python train.py --n_head=8 --activation="tanh_gelu" --norm_place="pre" --qk_norm=false --bias="all" --tie_embeddings=true --init_std_o=0.00439 --init_std_up=0.0186 --warmup_steps=259 --decay_shape="linear" --seq_len=2048 --train_tokens=500600000
Each number is 128 + 32 x the weight over the matrix's rms, rounded and kept within 0 to 255. Layers, rows and columns count from 0. Numbers have three digits each.

# layer 4 MLP up, 2048x512, rms 0.0492, rows 0-213, columns 192-255
113117067111110120114178127103134086131135089132157078116100120116114089133067115095148176195121157173120162111167071127128143136102147148094149150101114131153128157086167078131100159119142118
110149198115104132142136153100139075069114170203142129159190112132076142135140130119179161072119116126139112121123158112132119067164142228134127126075123135137163140092126117158179115162112124
149146128089188131126120170059136091137118150112134107096137153101146149117123151100149171134153124118129119098113116133129129123125085121103114138142121143137148146100124124096149098174143113
130124118151091135180145110134117098111121144105167079151119146169086135100133100142153115106123137146134145134127125117131108154120092129101119145173104130131101115112121200148139126108112128
135173173202059110149188145082182149084129162193066103133098090040066156142215189139213060103048147048074152157202163099130090042142147152143117165070122157135140098160145154139126087077125161
117088085158108141136111132118145086139125078120094143180154129149103073136154137101189148135103165133132121060180140084095188117067171097104108096087158182142119121131141079152072108063084140
148132152101169121142131135084121039162119079099171111090147118176134125139133099124137166148114100122121156122169188100137130135071098091061131119087123112102163137123102128133126118109151123
154114131108149151118090189075157152129135117180148146119176119111137107173130156126099111153097091101154108070116129137134086112180137122149091148109157086137122165077154161097120173149159131
198136161104087138196170141084132095136117124098144112115125046173129108121132129131124113140078135134114137111121098149117110125158110122096069119131105140110154142119179164127124123090163113
087121149147152147150100081111066085115218077182114117093213161118110135161148135143135111174129169209136134137163150083109123122158128179141134101131050126139148106125095144093196131150121096
144153204135091159110197215127099198095160186146131107101138145060103080154106193132144163204169160148153128137106159087138121042118072128169197081058108102108170147022111112201108083126083122
178132102136128132158144145069092177114119102056133048149125089133100135098115099145151094157068119121128181099139116107141055164173111174113094151176103104097144151094147121141092130073141105
122132147145100106172138111124125034160111085126141162138129158132128139092137111105119132114126119163171151145091095143128107118090077113111100138141142120132108139135121153118171111094141087
161109075168130129129123114111178099103141094051124122112168080158103108099126182139127138110081130139140180134185074098132109116159142101081128134148123128101112112127104141134160091111144169
107103125120162115150122096112119152150154128143149083064099117173142084158118117140122125155088202120108183128168129075132082164161095149147114134109165158108116159095096181114099126166156088
114143156199105133139150138106112155119128135142118149122163146146144125137133108126129163162128155130169122090118171108132124107190140124128106094141153122085142138097135126107103126111157126
079141117117095108151138081115118143153157084142163068115118142121157104095140127097146158136164148149126118090149156147138058106113111139068062077142112098142146118172087170113099143148158155
128123127107110195115126110143150105156142175148128100116084167148167151118153130078159110134115088150126097137124134143132154201130115162154092084077115122143121159073091081185100065116114112
172145132161078118157115160074132211116122212110089156137168131092104061171119179068133075065113159100129237145205181099136049140165140173125157105099135125130140160063161143093146108082205161
109126158121190151122074148114152140162132101094149123151116099121120081176131124043123133161095152181137144124152103101120139129104156127069089151146131217040106089178048088061150115118126082
128155130104180132111122124119149116143198130115105157127121178130115120124161125142193068127125118108157109113170112119128168169155127159164100161135069127186127133177111096152121142133074116
126142141083117168215118089100132074139118113142174114118117080122122097098180105043113129106123155159169145130208127072109118136136093152120096105097102116125101171154122168122151149101114087
141161138183136170129124091107088170126191148137115097128122172191135173075085095163142085113164146129130169158137115090129078123122114138117105141153127083154147144137163140166141120156116095
069135115091130152176081139101054136151158118108151115102124071159163150181136136090127105088055111135130135139167120079132111157147080171113130143139121126121113143105097102148118102119103090
106117177164158154234082110105091154169140134100135110090143153114121131139169111080120120154118170156106188070145123083075111149142116137098109111093060081115121129106088212146128129112133064
121166136134127144134073156147175160158099137121109138134120162117111141135173173137147125141156130150164100153109068138131157206092138073117133097057116173121102124152148165172153141129144154
117175121173089105125116102170138131135095133170140155164132159153110077160146125115090142126118161155142150159133164088120133143128126099147153126142135132149140092100149129094136124140117129
143127091071154134113089128101135052116080169104110156094087092175074085137133089122099165170093125090135139100138126118118206231170119110118133138098088149088114160101154117112162127101169141
145105126100105098155112124137127102176149112116128142144126107181151075165129152165136129113098116063123135148150143119134126206147134101119139161127140151113127156169161136127071141121134130
113140116167135122163123128121095135113077109102159108113143109109095118124140095108159145151104123119156132095130070113105093130123118130120130122142123113132130126130158163116096157098134111
157156136127125147170141107089118103167116128150197089061153087135123172123162132114191129123154119107148137080129077127147097103132122121127094099144130104087132155160131129148129138093145101
146131119139122116146143123137111089146105148171147113163108098177134110150147153141105111133158153134108156162120183103115152122130169123108124129151096111097145134111079136142176132115094107
116102096097082146153124132127166105158089119120127088149080144165145104081150144114147105117126081139151111101087076093165134191151098104115126111113117150152121187113105174181108108101129129
094130169088137124150123171144142056178184133155111114139150081182079091130180181108103118079156145145147135182142141110153170134064096174145157131119136098129134137157108140154145135044148086
105153127118135179150130116109154142143127092122154083160094092100180158192174102130143154110154143145182081093128120126093112216137131130086075145130110138112123087128074105155129119099117126
103139113157127123125123101087121127166081062137150089129108144162144124122161158091145123128161102138141115113190120109146105099106110144096085133124136091125149111116108128125123115115142127
142125069095145119134089156160111078127092154123066183097143174099092123061129104108135131168131063148154120134126186122124073119101124177136111150117146151146138162137126111141114153101067080
050113115090123100133111082067168110169241123125113097153150145128154126140155034131083097129121129110158105124187171137198132116131166140112096173135149112127105115162113140087117160124133132
150108146111121146132092129118113139165152152100138118118102117139116166099128128097123105162086143147118182106175118080097087106128170151123137145055111147096118126167057169150044155072124138
055123195131176167112147111110134108127212143137172132145204132099111156069202177152132126141114141113125098154132157071162121096157091157169107083175119061083124084139133093143128156134195119
167127142120119108146160144102125094097070099158138124124105119169090146177150118118144123100064104103122225090181193081120092111165130135169149136153136103123132137123180169108175195151142139
085127179103178105196071203128143047158170180123127116134137107112156126186145192133158175089138167147082123143139090107073209095098051148104087143159097169133109165134120230166064127022109120
084168151106167137156120080095119117133140109098157136075140129163112130125118173124134154117173101157139192134135108115101082140131104144098118084086130113144165119109083182175147152144175163
136175156107119144131123164083096114099116153155140121103124119159135161137179154142166105090111123138183122072188125143158067079188093135118131145076140131107117117116150153125105168077121102
093163101180072135136131094100141157132132112163131139175145151106158139096162092101146189177140130114183152113112152140164091148138139162105139028144096065129136122130147119157154165159142095
114154175140105154181155122121075175097142128161164121135121088134173138166106114121192149138137108111097101141141203083120068128163092192108123060107090083101185159083140084140127121133077124
180110123094130174114156160097185171194072079186180113115144126107143182087094074116112213126189129130216151055117164119071131141136118105086105123168160156156130121093117132104149119153141133
156163199151125124117128102149073170126107125139165090132179190178144149124093117109105169158206147151155133056113157132126108129140094147117113117173093059064139138095112209203153104144105124
132108080152140111130079131093046116166135095101164113112126182183144085104166165149128184112127104117097160168172095132127100161117135054103135122134134071094116059170155105092076151107166135
099149125164160147190060125090093200166179104146110151061112128127120111149155158117097090080133143134131173182142091112145086134120118143107090113147186086162136179187123070179107168101134107
112107150124157145172098136088135122116138100164160070077184129155105119126181146070151128068115146127118156113147101086132104134110086210113062144102089145129119175127112132159104161088164117
079159158092176131121097113119132064123188126093148119175142123155097116125165121060128109116129105144137116123166146130077137087126100127107138173120114105113112124105117130151142113063142114
152132120144124117149077139092149183124096154167117097114129181147134114142171136102107114084095176019136191162193183095110139169087158083128096168038167168095106111165135154115160187115155150
078122135203121128136133162090122134121066125123074117113135213132140098138211193066143168086073151104158164099098130101165062139143113076134129171061160108150114138117114105119128104083083145
147178135100071164126099132174159126100099150112155126137172136088132167133161119120118112118102122110140121139128145114089113078105092094106117132092126115065109139121146160193129076163138076
075133192113074144107114111124047133112176114156187067100202115183127112090156104096124171104180190118175178101197091104122144128101136160131109077073120146103143082132145127153131182110141080
088140150110159122117145114182112109118144168199189129128140123142129153119132137120105137092177175155148133152123170105134133086089146121110096119100124137144153149101102118164138104113152104
086114187088122141123099135110134159125206125117113105156122074180148103115148122146106078077136156116158184125133152088129123109113163188125107135096152164132114085078145164189136181106101056
100122146120134116130104130108138065130191119106107144105137168191163135161111147158173139167171109115106164183136197119129111108104115117140132181085110054128137121092129132139160118189096137
136132163137151167107087176141107129136204145110192073115223103118113176094129138132126174130166119175123093124103164121117149089136114113085138110107110113090132121110128141124056155163156076
109157133088144173128094143092160134164095127074150079054122140147145160118144132131225175144088091161157144094144145092131124135086073149089046081104108145125145168116097146094127129156163124
153171143129106152132133153116128111124117121099088122144168146117100170083112184123204146160190143108160147110181145119171101133055149166081113151058143113141138112177018186090098101136107146
043128175116177167107048194091148054087127175164127153107173179176148117149106124097128103115093061110106156160150185081157139085213126137098159154055082124114153159169155072176129127184128072
099113140090221123161109125151146086156127144184128105136145177091170095151162153125132108142155130159126155171118121119123157161078112138098134123119062170134103105116078128202168129132171069
069137158126148138129142155114107053140130189081124155146164157152150120172142132068080204120112081119153132176157160107156146165077099142073144158155148077109117147078125106134139108083142096
115124135101132131116138148134156093142090131078082148103164144122156158072204104118118155207103213139171151079111124118149156163140142131104147154050158168112139155172148097155061158127129147
081157129149169122154122116126088072090112112118148084061130117159140159078134157110151107123117112116130157125128176107100073188149063156106126137105122148125113132171134140113114148106157131
105113101108131109175098079163128121124145095160147123172141114132112109134185173092147102107157146114092111125122087147095137159122159128105120128137106134156124095162136105130111154132093139
104109183050121127125099123042100094160218091198114124115214109195151162170140107130173120116048105178140173145137189087172111083121173202118136139047159066177144140143097111103142210177127051
128075148136170158150127140093139031106086103149134118112160075113077101103162161141144180067111138122116147156114120128119146090141099171103081122104154141123154150124121141147070088139122086
102124180097161091127048148073182094143169106165083189149163151108148077172172141149149139136109111171131122161155124063145165159112133138177133129124160066181161117143163136183158179098080158
085103165060226135133048170045137088103180138110124166078199151175113108157135162086192186128081125136122126134160155065133164124064141060100152131079149088091151148115156084177114183152160134
096149143058151199076065170012128142115165153120117104097159113153123122166122178082097162174096088112144126102160134110169088108166108132124111133108123079113165189117163125081138145181153104
174133112119045118123172132050165199174126142145107103179172153137152161110146108118156108184140081117141143098196143125170072091088050154083098111165123058096119154127087157176160092124176073
069124127072146141111132135111132099147157148107165107096118181121105129120149130132082187065117148166126108066094107142183132149216113120110108117144115135168148171114096077111158188068131178
105100146154110134107174089144148102148121118158166146148125181091159142135108145139097130157186174164117145164115127118124144098118147087101135133122148166124127125139089118164148116144117139
148145180090199147142125143118107148140163179151173081076202145099139145125122151170095138126163161170158135150087168124134154129098097185132080094160067108110139143125055154124122080163181065
198143198144154149124134196046152153141096128136125164100162083173146128145090123181154148145064123072140195090117098106130109117185161150126120093095121126112150142091139116129114082172111174
078112148072115127088114157079097183097156102186118097173107178085129103143113077120117215117128085140130118063194097094181114095071121081131126175138152140163127117097114086153128138100063096
088102198107157099158131089083087134156159103107151102121125103224130127136147171126115172098166161192110208114114151108127097200082101133073102090150117053113097100129124143184122146155112105
178114185077179108120160127076110140100167172161097152103128209110095092117083165099202091080111121090112128083185195148157092108143108154118093142105151156128114204100115182173076136126146170
111120161154097122118154131154138072126104159119146148158114198142099145097108107090134135131121115171121138185116119111161130163084111139092143138174149129125127112145124176191128103083158109
126156167142116156116105142133143058122063131128146164103135168180109101147160189086149176139084099155140114134129058145145115177146082090118099138106127139135144128146133169131141086139138123
185152125053203119108156154132093144112139117106137020106137058111144133107154104126196181101154166153133187053097144146124068136105069162097113105102130180104127151105121196153065110095162095
122130136133178153149077174119173159136078116129127104062183127133171139136131125133156160095116159142159135189150122108088136097093100161070124085184104131071110129122123138151127111100155113
076108190117150139137058191116168115093040147127137106134140101171118121143129151085172160032105071073107105088115115101092162141076068109114066135066166166090102176095122175122102088086102104
136144168054131199148144138110090178168197134110093142113119097160145058139159118114206149105065155168122129112128163140173125126171088166116111172076097188119166126088102084147118096078093061
048144126073109124124155111080128077123147127156173143154087167090151170085106123088137189222104106155147099055096099124106099097159052148088076103087106103186127179147118138169106142112088155
080144152095094098151124120140084085129126202118128117167167093188173158059142089156172217152109171140133133031120126118097146118111086142083088108096111181053131124088114212182150156093147087
112099117092225135166114136128111168137167115186128109133182112082148153165133168122160123110149169119155119117116108098109103141116134215137125116141096134188113107152113115133151116158158138
138129149127082126183102098122096096152120121108101102145122159120136108135150133140119171131141144122099155126126109098118113131174123165142080092117054140164119104154072220131120137130137115
058139185133124124111184088160089144091166127132207117143119151104060187146174148087158133146096203111142123114191142111141061078169114151146070108155095057182162152202138091103154124138183092
139131140083183150172078149111054121092176127140168115074069122150129124125187155076149117119115111158118146105179074077104091119140100120096107142103084109107131115106120131110131174109169076
139130236094162113113108131131130173168090121124171117179138044117169125161089156052175138166140151143124120104133125115069119147068128141132088091144084106090129053147075137109158087109095127
081096091098179128177093100099153147156125171134072088050116184145074115102137137148087082159103183113116145118133105099120157189117129150122200131070096213084132148177112155219078206049128093
110133167160102163163152126136108175117093064114134081100076108122116143174112121091079104110113152141129204090146101118118048073174114114136168152149135134078149171070107131181149105129111099
124109179111095159163137126144163124134158154135174116170175126205132115145112099138092122140084152136140143136159127063164137123150172134111165140135115155096114105097164174162136189082111057
083117183151122149141074096138102104131127178093072177093174140171137130120127099131165145140141144143167210135140175114103172161142162169090099095173080134115145125096061130138173117082180072
075116157140147191161143111064080185099133131132189093091123138099130115172146132133092157086120158174147142144122079111160132114095171118059118054156087156085154115103124079139131142132166056
136169184114111174129123092119102108136148074141154040071116100132145119136117174111121092144132124166137238154189178072114114095158120152089132092134124125105158177132116112158129128130138090
053113109105155125169098121112102138110176155193088160114146105143062124119149217118226095148133114099109159143151135120151062147101066125145146097103067118163121123191146102184151179117131094
104152098101091156137154135053112163113155149101094152063120078123221158175123097155180117151116131101112149127174143091160062114140117121116111077107092034088140151074120120159166109123120175
127101094085107119123087149113159150094130119113232080171151130105146116100144093130168186087149093154118100014051120141104105107107164094102081073114018115100130111095125173127089194145127148
126145162126140167116148100070052122127047173139088128002141123153126167072140162034166084153118120134111211100088164130166042099110114143110104123087156110053127168077060188092141148178237093
117150165117103113175117089138139086168111176104104174149185156146075111090121142063087086135103111156204173061164122138144087197112148123113098163106150121079090174055118211140111109094177109
136096108186161134123111151137171066142085099096154148095147062151068086146150153133101130126111140093091150114146142124134143142138139092176162159088210191126144139128136141118079116128143129
118145098124091118132126095107104107105118153121123127129105160117107161049154072168186108135096106163095160106173166126097102092133127197125066118064107163099122105086121189153104127103140082
119094161140163101130159131151139125121196101142132185157167163104137111091120056123102145142060142142144070075144144123173128084119127147067144132154178136185107061108164151187068236140129143
120159200085153179181136109098107128105154149101130047122148106191113135152191107133080123103090113126152112141166143084137091146164074182077066089125137097157129076100066167141166170125167090
091141147112102104086139157166127077167090104127091143115126206089157159189068145129142126169146114204143159094111100108127147178125040183157147132140090129141132145112097200165166163129117134
109112137138116113123151192105136105132132161157108164140225138156121137177184184093138239093070131114135183149125092072180130132075160085085164049085092119049122123128146204157093123128209144
100146186118128124178128154102179132102107136170137159135170146057141048121135139100114138107087124152131127182113144092146156164138126160149149122127145178152174117146137141165116168096104077
140124101126097135158112113116101082186141117099149141088124056183136068136137163123147090201131151115134154179222068130127129127115117145109155154179149121070126171126107091102073115083161106
085136158152109120129121120108127150126142105175142066119127191182112088136173134068124133127135148135153128057209098087134085091141150120144145105179127116097135096099152143111151147069162082
114121116133177179091125140089160162111145138125153142114162143122123153139139108142190157163113097091133126083131086115126097109084119146152119043177110108122139111100186146111114127128144119
098123179110162106140172121086155030108106210146143203121147114101136125090145093114221075096021117135125144119113150080160091127154128165090148091063122168208161150147129183127113157130134137
113153168131150175131131106108112121170130128119202066109114120156183172115117101118145120143143107140146145107121166122146113117148124158048108086124123130135173176147066123137120148140138092
112126132089182136123081142107135126151197104128151135151144123118156123130142154126141143160137118096085112135116159124119143112152085131126100158158095117130110104134104119137148127108153100
014123138199151225134191099075156113151039094163227068109115064110132101091091192093132211122125168186114111154141047099142113148084098163083123080099182129134170087103125174200173118050140077
067153153061043131163186137079127101111190114103209072108101101179162168147171134200119130101134143095120158136223115102158080137175173127125075087151085048142145190138104107134139181139156104
161162133183074154154148123129092122141091165146147122135113095106148103075078130093173139209153132172134107020132157131109158113069117151100106072126040111113147128166137163135157086065110071
130112113145081100155104135119112094117128113192142127131105101117109109166168163124080125083140146096118128072142165103085102117161143090150150113078144111150096133137128134146166146105089179
118123127143157137144148124107170157139127134099171120129152158161105097090144083123151115130066116149108146136138107125144147145164091116104136096174077103167154084134151151110134155096157105
126130125140133142173110163156099110108128116199195122087171141094159109158164138168097145099138113100141145131106128101107140102094148092117076162162160132155114076129126136151101133136123121
142146097178105130155100190124155157087055180128103140075161167095047080090181130021109170108089141201120126093086075118077167157157125098124161140074130146061152172117223128186075086127069120
066106139116152115113160102132117057133110153110139140098133159121118147127084144109125117148125133137119142093130147106129123189196087123130163151072094111088139217091154130225132080167126083
144097120119150135169078164123133132148104111144117114134136132130107070186141159095088138094054082128181146120129067097103102172150127098128110160140121109150120137132136196130119113105170121
128122124102146149126141127125178062150116030153132146148160166130127102129167092143158095155140108061150117134159168127159147171088146140053091106201175080142113173158133110145079114096100094
142106100128121113136127090139129081168144134127108149119105164144154140121119165161150140160149140142117146156124106135135131165096127116066115088147125143110121135168097148159118119134171153
149156126174062130122114123117124150157123089131161139156131143150094109156152084106084154134089092136161121121129108117118109132156123100131137125145138082110143117099182144121118124134110133
171163133157067149146139113140091162089146131175121087145143107139118101123100123135147088160149100078131165135184178101114096092140146108154114120101145081100125136081106191083117130118105144
155136110104175135113158140107138093120195250177106098081124205192093078106175151110194103141091120107112130128168072117148168143169085186155159146055127111121150146107165119123109195157191133
144102118115080143112156136103195098124129184106130110155126080159148119072171097106172089133065073099108174176134149090138148175119103191138097145068105157155109110171095198116113108088174079
101134122170201158167085119111156107104066118116129150140157169121062124072210121119159153130120121135129139027081126127112151126133108099109100097104132163159115112122120140092110152111129143
084133119131110134160114160121082110135149133170116151066109128078145140114144142105123160133086134147095091168168190110150120149115120119124152086111147099177127173148170117110071121108109104
163165146141121187130160130077129091107091167159103124073119150068117142140126123178150104173062149194115119077083122120118099154158110181104153137072178138182145066083134135072125197160154065
092178156164149097098152173143102155137137147061067148069194068146140109109091146122162172178110130154106170143139174109157005091129104171065190129162142094136174168109165082211167129113133142
120154121125131146138146122086186106132127130111131149083124173123148136136171192112201129116148137139105130138123149146120110109103101097117135132061148131148152136168114083175159148162116183
125146138118122126127174159087173103174126148097141139132112138160126148073122092106178134159137125146111108112151152143177136123122111151080097068156065111141142174148112109145150106121146168
128146127124107123114116128108112156168108154119061111096114105110108092127128107115122085199089136160080166105139098110113166123169185122155061093083094149097142107124162167144129185105135141
101096138115111131157125119142122084145175107121128084137087133152108131124146177147105110097189177156149119164132168103130133145104116145132119127113138148109129156141070130160125070127128115
143113117133090142141125084136128164150106127119086111119134069139097106144113152070167158159149119141143155129126107114143103118105094153079100075029119111134137181134132147093135140134121128
136110181104113130127158124117086115093127111156154123147144063094095113112146154124131131108137120108138104145100113114140084135088121168130089135112147096127131126119125126177051092126086072
100119127106134142126155073108084118124139052200130078120107107115116139152149145108196143146140141142110157078132132112091061127099140136107077099073141112153114137128097125145155124186110122
098112189108103103124163086067098100101119117108132102146082109107139151127132172150106089066138133102090125114126145101143160134079151126115109084137108055102104094102119178158169118096172177
104070094164139093115067082119182111167166067156108117161151150117136075121148203103136131180098115174129161104127157101108129157129115119151120159185135079186107096131151134181096175179128121
108096189098201154110117105076130125137179087122072125103129116156079092168128178150147185139143109151150173130115164087144088122116158177069126134156150109179127138142120118070174143197148094
165108140155127140131161136113170149124088166083110161138096060192113089099103167142113144123108095113094154166124059087133159166083155162162126100143101126099131168104149172141166098092189103
142153120114139110153104169130000115108127106168145086075174198084102196092134104120096173147169095193153168072121128131100143139123095134121050124079123065106151156121095184105140143143158108
087132133150170131145078142102164177161173139076140113153161119168136130179127126149120124095099152101142183125105123083148137149155186133115092150128155179102125103156105205110132125127153093
115129139100104114118118104117148164088104190146142138141145208160081129132131099120152104111129118148140143139147107117116100094127149164112137083170072082123141121070153149147133179145195119
133140115175119159152132149038136201139102123221202068082145133152125142120162192119131144097118108138138193078154135120143121150158108121142107137163077101111138170140160115137114142102135131
112147124088174129177000177136159155170168238079197118122186173183141042116099108057116235085090196068139168078186114085109158167073085145105078080113163151080127150163128172171083187009168152
098121175147089138140126101094110059131120133094157084116123174156092129129167125120159138090101130163116151153181122086138092176108111154125128118119114128120140109134174150125113129084146077
112155148097118141172084136125162070160105088118171078080095100138136119090127136162110159066135145095123125130154086107089145192108125126088062119119089153114134107124078152113124104091136141
064110135135150142131118178116116123103082146160114150147095092105111151180172174118123128122154147130131131145125118087114069112060120157135126148083200145109114145115098090138145036154064116
116137117155122123190105070090102088107093122141168089100148158075124165168127149125181115123090116136121121109167088104086072119118081128133087127119103130143130120154126176142112155126124126
155156197153132124132140121122158168159119103111107147089123105130157093118167085178145170235089176153115126131123088105134145195106110146147124102106107121124106089118165112161183164104155166
113129118172122130141113106120131088150098065131135154140139136171091131164186133101139154154131147131139228052159135099149076143117133165109133090129116084143129191146132115144129110133126121
078119116141144121219113116121108096119156103120132107107090103139100161161133158117137097101116148108119136108157115103101098135171118128130121117114102086146088100124131150147079169107112102
136121129085162123117169102136232113105095164109103089217105211119081151023099129121174120193071074130122145146157123132144132166122112184141075066092079152106127140123103191140133106111164098
125134135100174163123118113119043075115144184113182094123096146112095170102106099132165107174053096128111165161152150118099171255119134175166032073119049135154131128173103160084076060035163050
045115134092169167155054149092107104130168148131134157034178130204108107132147130088111135098115112122128144162182155090115111138148074141090128162095130100101098147128129112138095129122152095
106137143155134130129136100058123165102180161066099079090135128131158180127104189114149094112166158114112174131139083107174029110109125172113104102125118127114130136084123171137158109125173120
151106138119117096149128100089110084105207160194130193100112032129114032157123157130098114117092184137114156139155156054139117106148132185089160125145182162161152135171065079199172186172120073
128108113104128132152071148135115098130089158137097131132133137138114054136162084098129158125073133157115130157228154120110162156066164100065069113067128152155138095146192171108114192033154120
075126134090092088171109133102135141115193082239150125127117124072146105103196129082095169128120156108118086108237182087149130182172087159087129144135153111136159180227047081160134168161055132
120115093130144109109128112121152105142163103129159127147106119135096173131148120173128095134109137106119107161142122136147134097134135113101092167136127126118181078193172098183074173084090120
129124155115125132110113145100131157191137174149107169127139113131180103134123100130106147166105128134137151138127166109122133138160145128106142120128107118119131128074131109118140124151131134
077148195143152152164164062131138118109150100122137167149113106122132154139169133089134186102105118115134116134100167113101148141156048185082144134116144155170157125138094104146186136118112144
130118153114164125176074155117113138169165157187115103156154139131130143144154134103179108089100178137137157114123084111094122161105186164126110156143041145150138093127126109095083193135133146
086167126108100090177161115138121098123090168134144147129152154116086123077172078074103128088076132127137164115143048096064126161082142160131125100067126163130138123099139122201173127096152162
147125109118112139148094143132122178120143113169080140133154098109158102170141164145120158153125153110093124124129185118098116101142144122146115119121099120125138149057128094102103126144125156
181120115124074152126124120119118211112170096224122089126111103153162120126145186136173136144128149130136209092128132109115105120134140108113102119137137108127129138081089104147169148151117118
126149148160097110106125103116106172148141045131084066168106143122138092121149130118151083098184145095132174161153160113193097118109131153124125079114124111142143085117093130142132141126106131
094099083143119081153061097092081090173106130116140119128148178170134157114133204121149175124113064109136185154149072125127127179140120089130115165099133070051112136197116171170072125131132131
105122147105177128102117175076134122142157174092141092093136149157143107113103128162086189176091117111144167149137149092150138097126087171091101146139147122100127175095127147131145091129141128
105118122148117105125115113124129099157102147146130115107100157146111137134125121163115143168073143165126215062178103107085109142130163078128125130165099143158132110084054144160145087106146147
168127124141149165114111138099073030142097132156116084081122109151104125139142153092092068137067068089121143151127178132132127125155111115130150169086157117074108149107088149113106166109153154
114134111210057134123153074122105117165054019122176055114105126112099147118155141122104147158101131120147198078185120079105129172192123091130097124117161168162126150143139142125126133092102150
090180145125119122127111086130084137131229152135163107187065084148084141102141116144142102180114170115136157117209140131157080152151154154122057096150093057115139089118090072168103128121146135
101101161137172117125117131121145113103123116138149077111097156161144079110146145101104124104072143147116137111151113082100096142141098148117116137124097142114125114127104222122172123109174129
143105122143139150123142150090159136139118106204162150096127091133119079137155221110181076159129082069106143081133128116102146134102150108120156083108135163162171100110189070186131115125125188
055141093104124151165112185121132055149060136093104145135089213140162094115139136107112168145104108115137152115161120115113109199192114060123092154107121150107134196142137139079089133061096110
104134141133110163123123117130156100180166096179091225155176094135162074136106160183122152170180091137128136162137190088166132095119133136155109139123139091124143070097096131106127180183144094
116155147129097147160106129108106161106124148174168089076118164123115096108181124027142145133130107136146178064196155072106082126168112129100115135116098093137123089108109143168088182069143103
158096158127122118112105139077129190151212105152128111149124109230148125138085110145130090170125129107098167170161134111113083136108132151098147095141155126114113143090149158199074154151113147
080162168141096121127158108171143126149162106124133096132097177123143158093130118118135177167113110175148145085116130110143081116097069160123122126143124106159107132075103193150120146114138090
114112118133135075176128124101089086134124113150110086077170129119079101166123152121177108123163156163118117101167116131117147111070125133077112101148132100136111183134104134156104169139200128
101176109171184121137088111052131133144112181095088157064199183143109147057133125127179077123052025074207117121184121143152031170071131094098142078110169058150122204132089150175150057165165196
119119190154191197126094158120113108092128152065121123078142187158118155157133134139118135124144072186154141144102171112132114137168147156138139085097110109126151129112131166093123123155196111
124091234123143119131130096171127040140097098120131160148152212218090103048111109110123148143118165127152152076109170124152147086132163147079147157141157110113098104119067170156105128170122170
109162195119199193112157127127111137119070129151156082127086147078093082146135202075114146168079123118111118158144108085158134122112102190126167085125118090076146177154086126153149062151195061
064114185165163147208134101090107093101144104081141168097119134122147143137138144116125115104141157102074098112123096111077101126158115154133109139150085085118131111116090166126131169111113126
061100152128134111151111088161103121111122122134124113108092143145136142170138151132134101130121138105104151109133114124113102115147143134158106090113110088161091093093071121126161137134097145
105138169140138153154115086082142121142160098114168132124144191166117135104198153160120104110133099097153126148100159103152120155143115090071114086187123083111121144119138203178104145140206024
143154156042102162186103168078192082179135151100169182047145111125145074125096119135128231177160132117152127055077148116081168188203066193112057070080120182212143162134126146181068124105092147
139125113146170141189108151035170163139098117113148028116158091103142147126120146112203160086121108131130149118155115105132085186127100174071067073144076141177130146193100185126097099094098099
133101139108135146201097179119117061166075125192119122124145169149132116150149132136108144116124150126138129125114104103076167185094128122108110155102098170121123135098148155133123177057172088
112120117135158099157120115126147112187131165137113162123113131133171109145162162137154138129175129117105131164162166107118143136114138129078161147091111142116123102166053115174161129141131156
111136097068178171103101143088153108106158250080117158132142071138111017144125080085135122084038171086089121118184064098146176115168155098121131102122154109073168143112149127197146122114177172
123152180200091155143139120072132132092127083121095082134128120110095133164195212127202086097120129086156101077177133117141064111157138103101115106058162058151115112122096134097141142164122165
077103095143156151120108158116138117102112126134125120105158147118133129082151124104125136156132123162115109105126115085147098135128152125080123123121143131114150155140129151153060188089122070
151134117078077129132122149098143159136145133141136060109089077117135110114131156161108119144152142119095125120128146131114126120141147126146089109096137134126135146117079124151108090131082156
078126142094170140108115131103156097164182107081077184143128110117170107074175092106068098126148080147153093094138208149183116165197130066101110161066151133154173109094106101200140117145108082
132128083106136143141139095174042113116137071219140111105122152085106104120114128128164117162166136169133125149135127101103112076071050162139107107168109177182113106145103117145091230071115050
099134139138123106099131102153144149126141132165116057191074185128107158109127126117129082153165119186154125118095134117110127142111114099136142144138107138161129160141107113197152128119117118
100145174119125125128108143106155116092200142147166125146145063143123165129205133122205121135111151130114121128117165090104124113139128130141139105087152089147134112180131162112137184074138116
156145161090229230134124123143175105087212064111178120121141128063129110125114142131125175130174124110157129178119142116128114066113097220062099088177125121111116113162090144109152089140182089
137132135120152153120123089123116079141170161090109136113096187158081106109114109108112110108108148102137173166156151092135156096139151113148112137108153128105123142120111151164138138110160100
150149136168085132125166162134182166120080104124094120097141164094108125078107081108183079171083088084112157084128131092073188157137121207143122083098133181161112182128104208110160147101113117
138156192142122170137125085058128112119131184118178110148133089142083177110130144115195092130107110119110112051197116124107143124130120174114072049129051116190140130078054150116174106048169115
155126153083121124157132117115125149140130139158142127120142089090129091134116115089102114161138124092111199090167127104058139163132152163129056086085095186182149098121124161116192142114163122
103148147086129155196107098094139141143119086158154089094119166153114151136152136122088130093064118107139176168188074054082141146112119129145090114108111136080134119115084116190138092131153121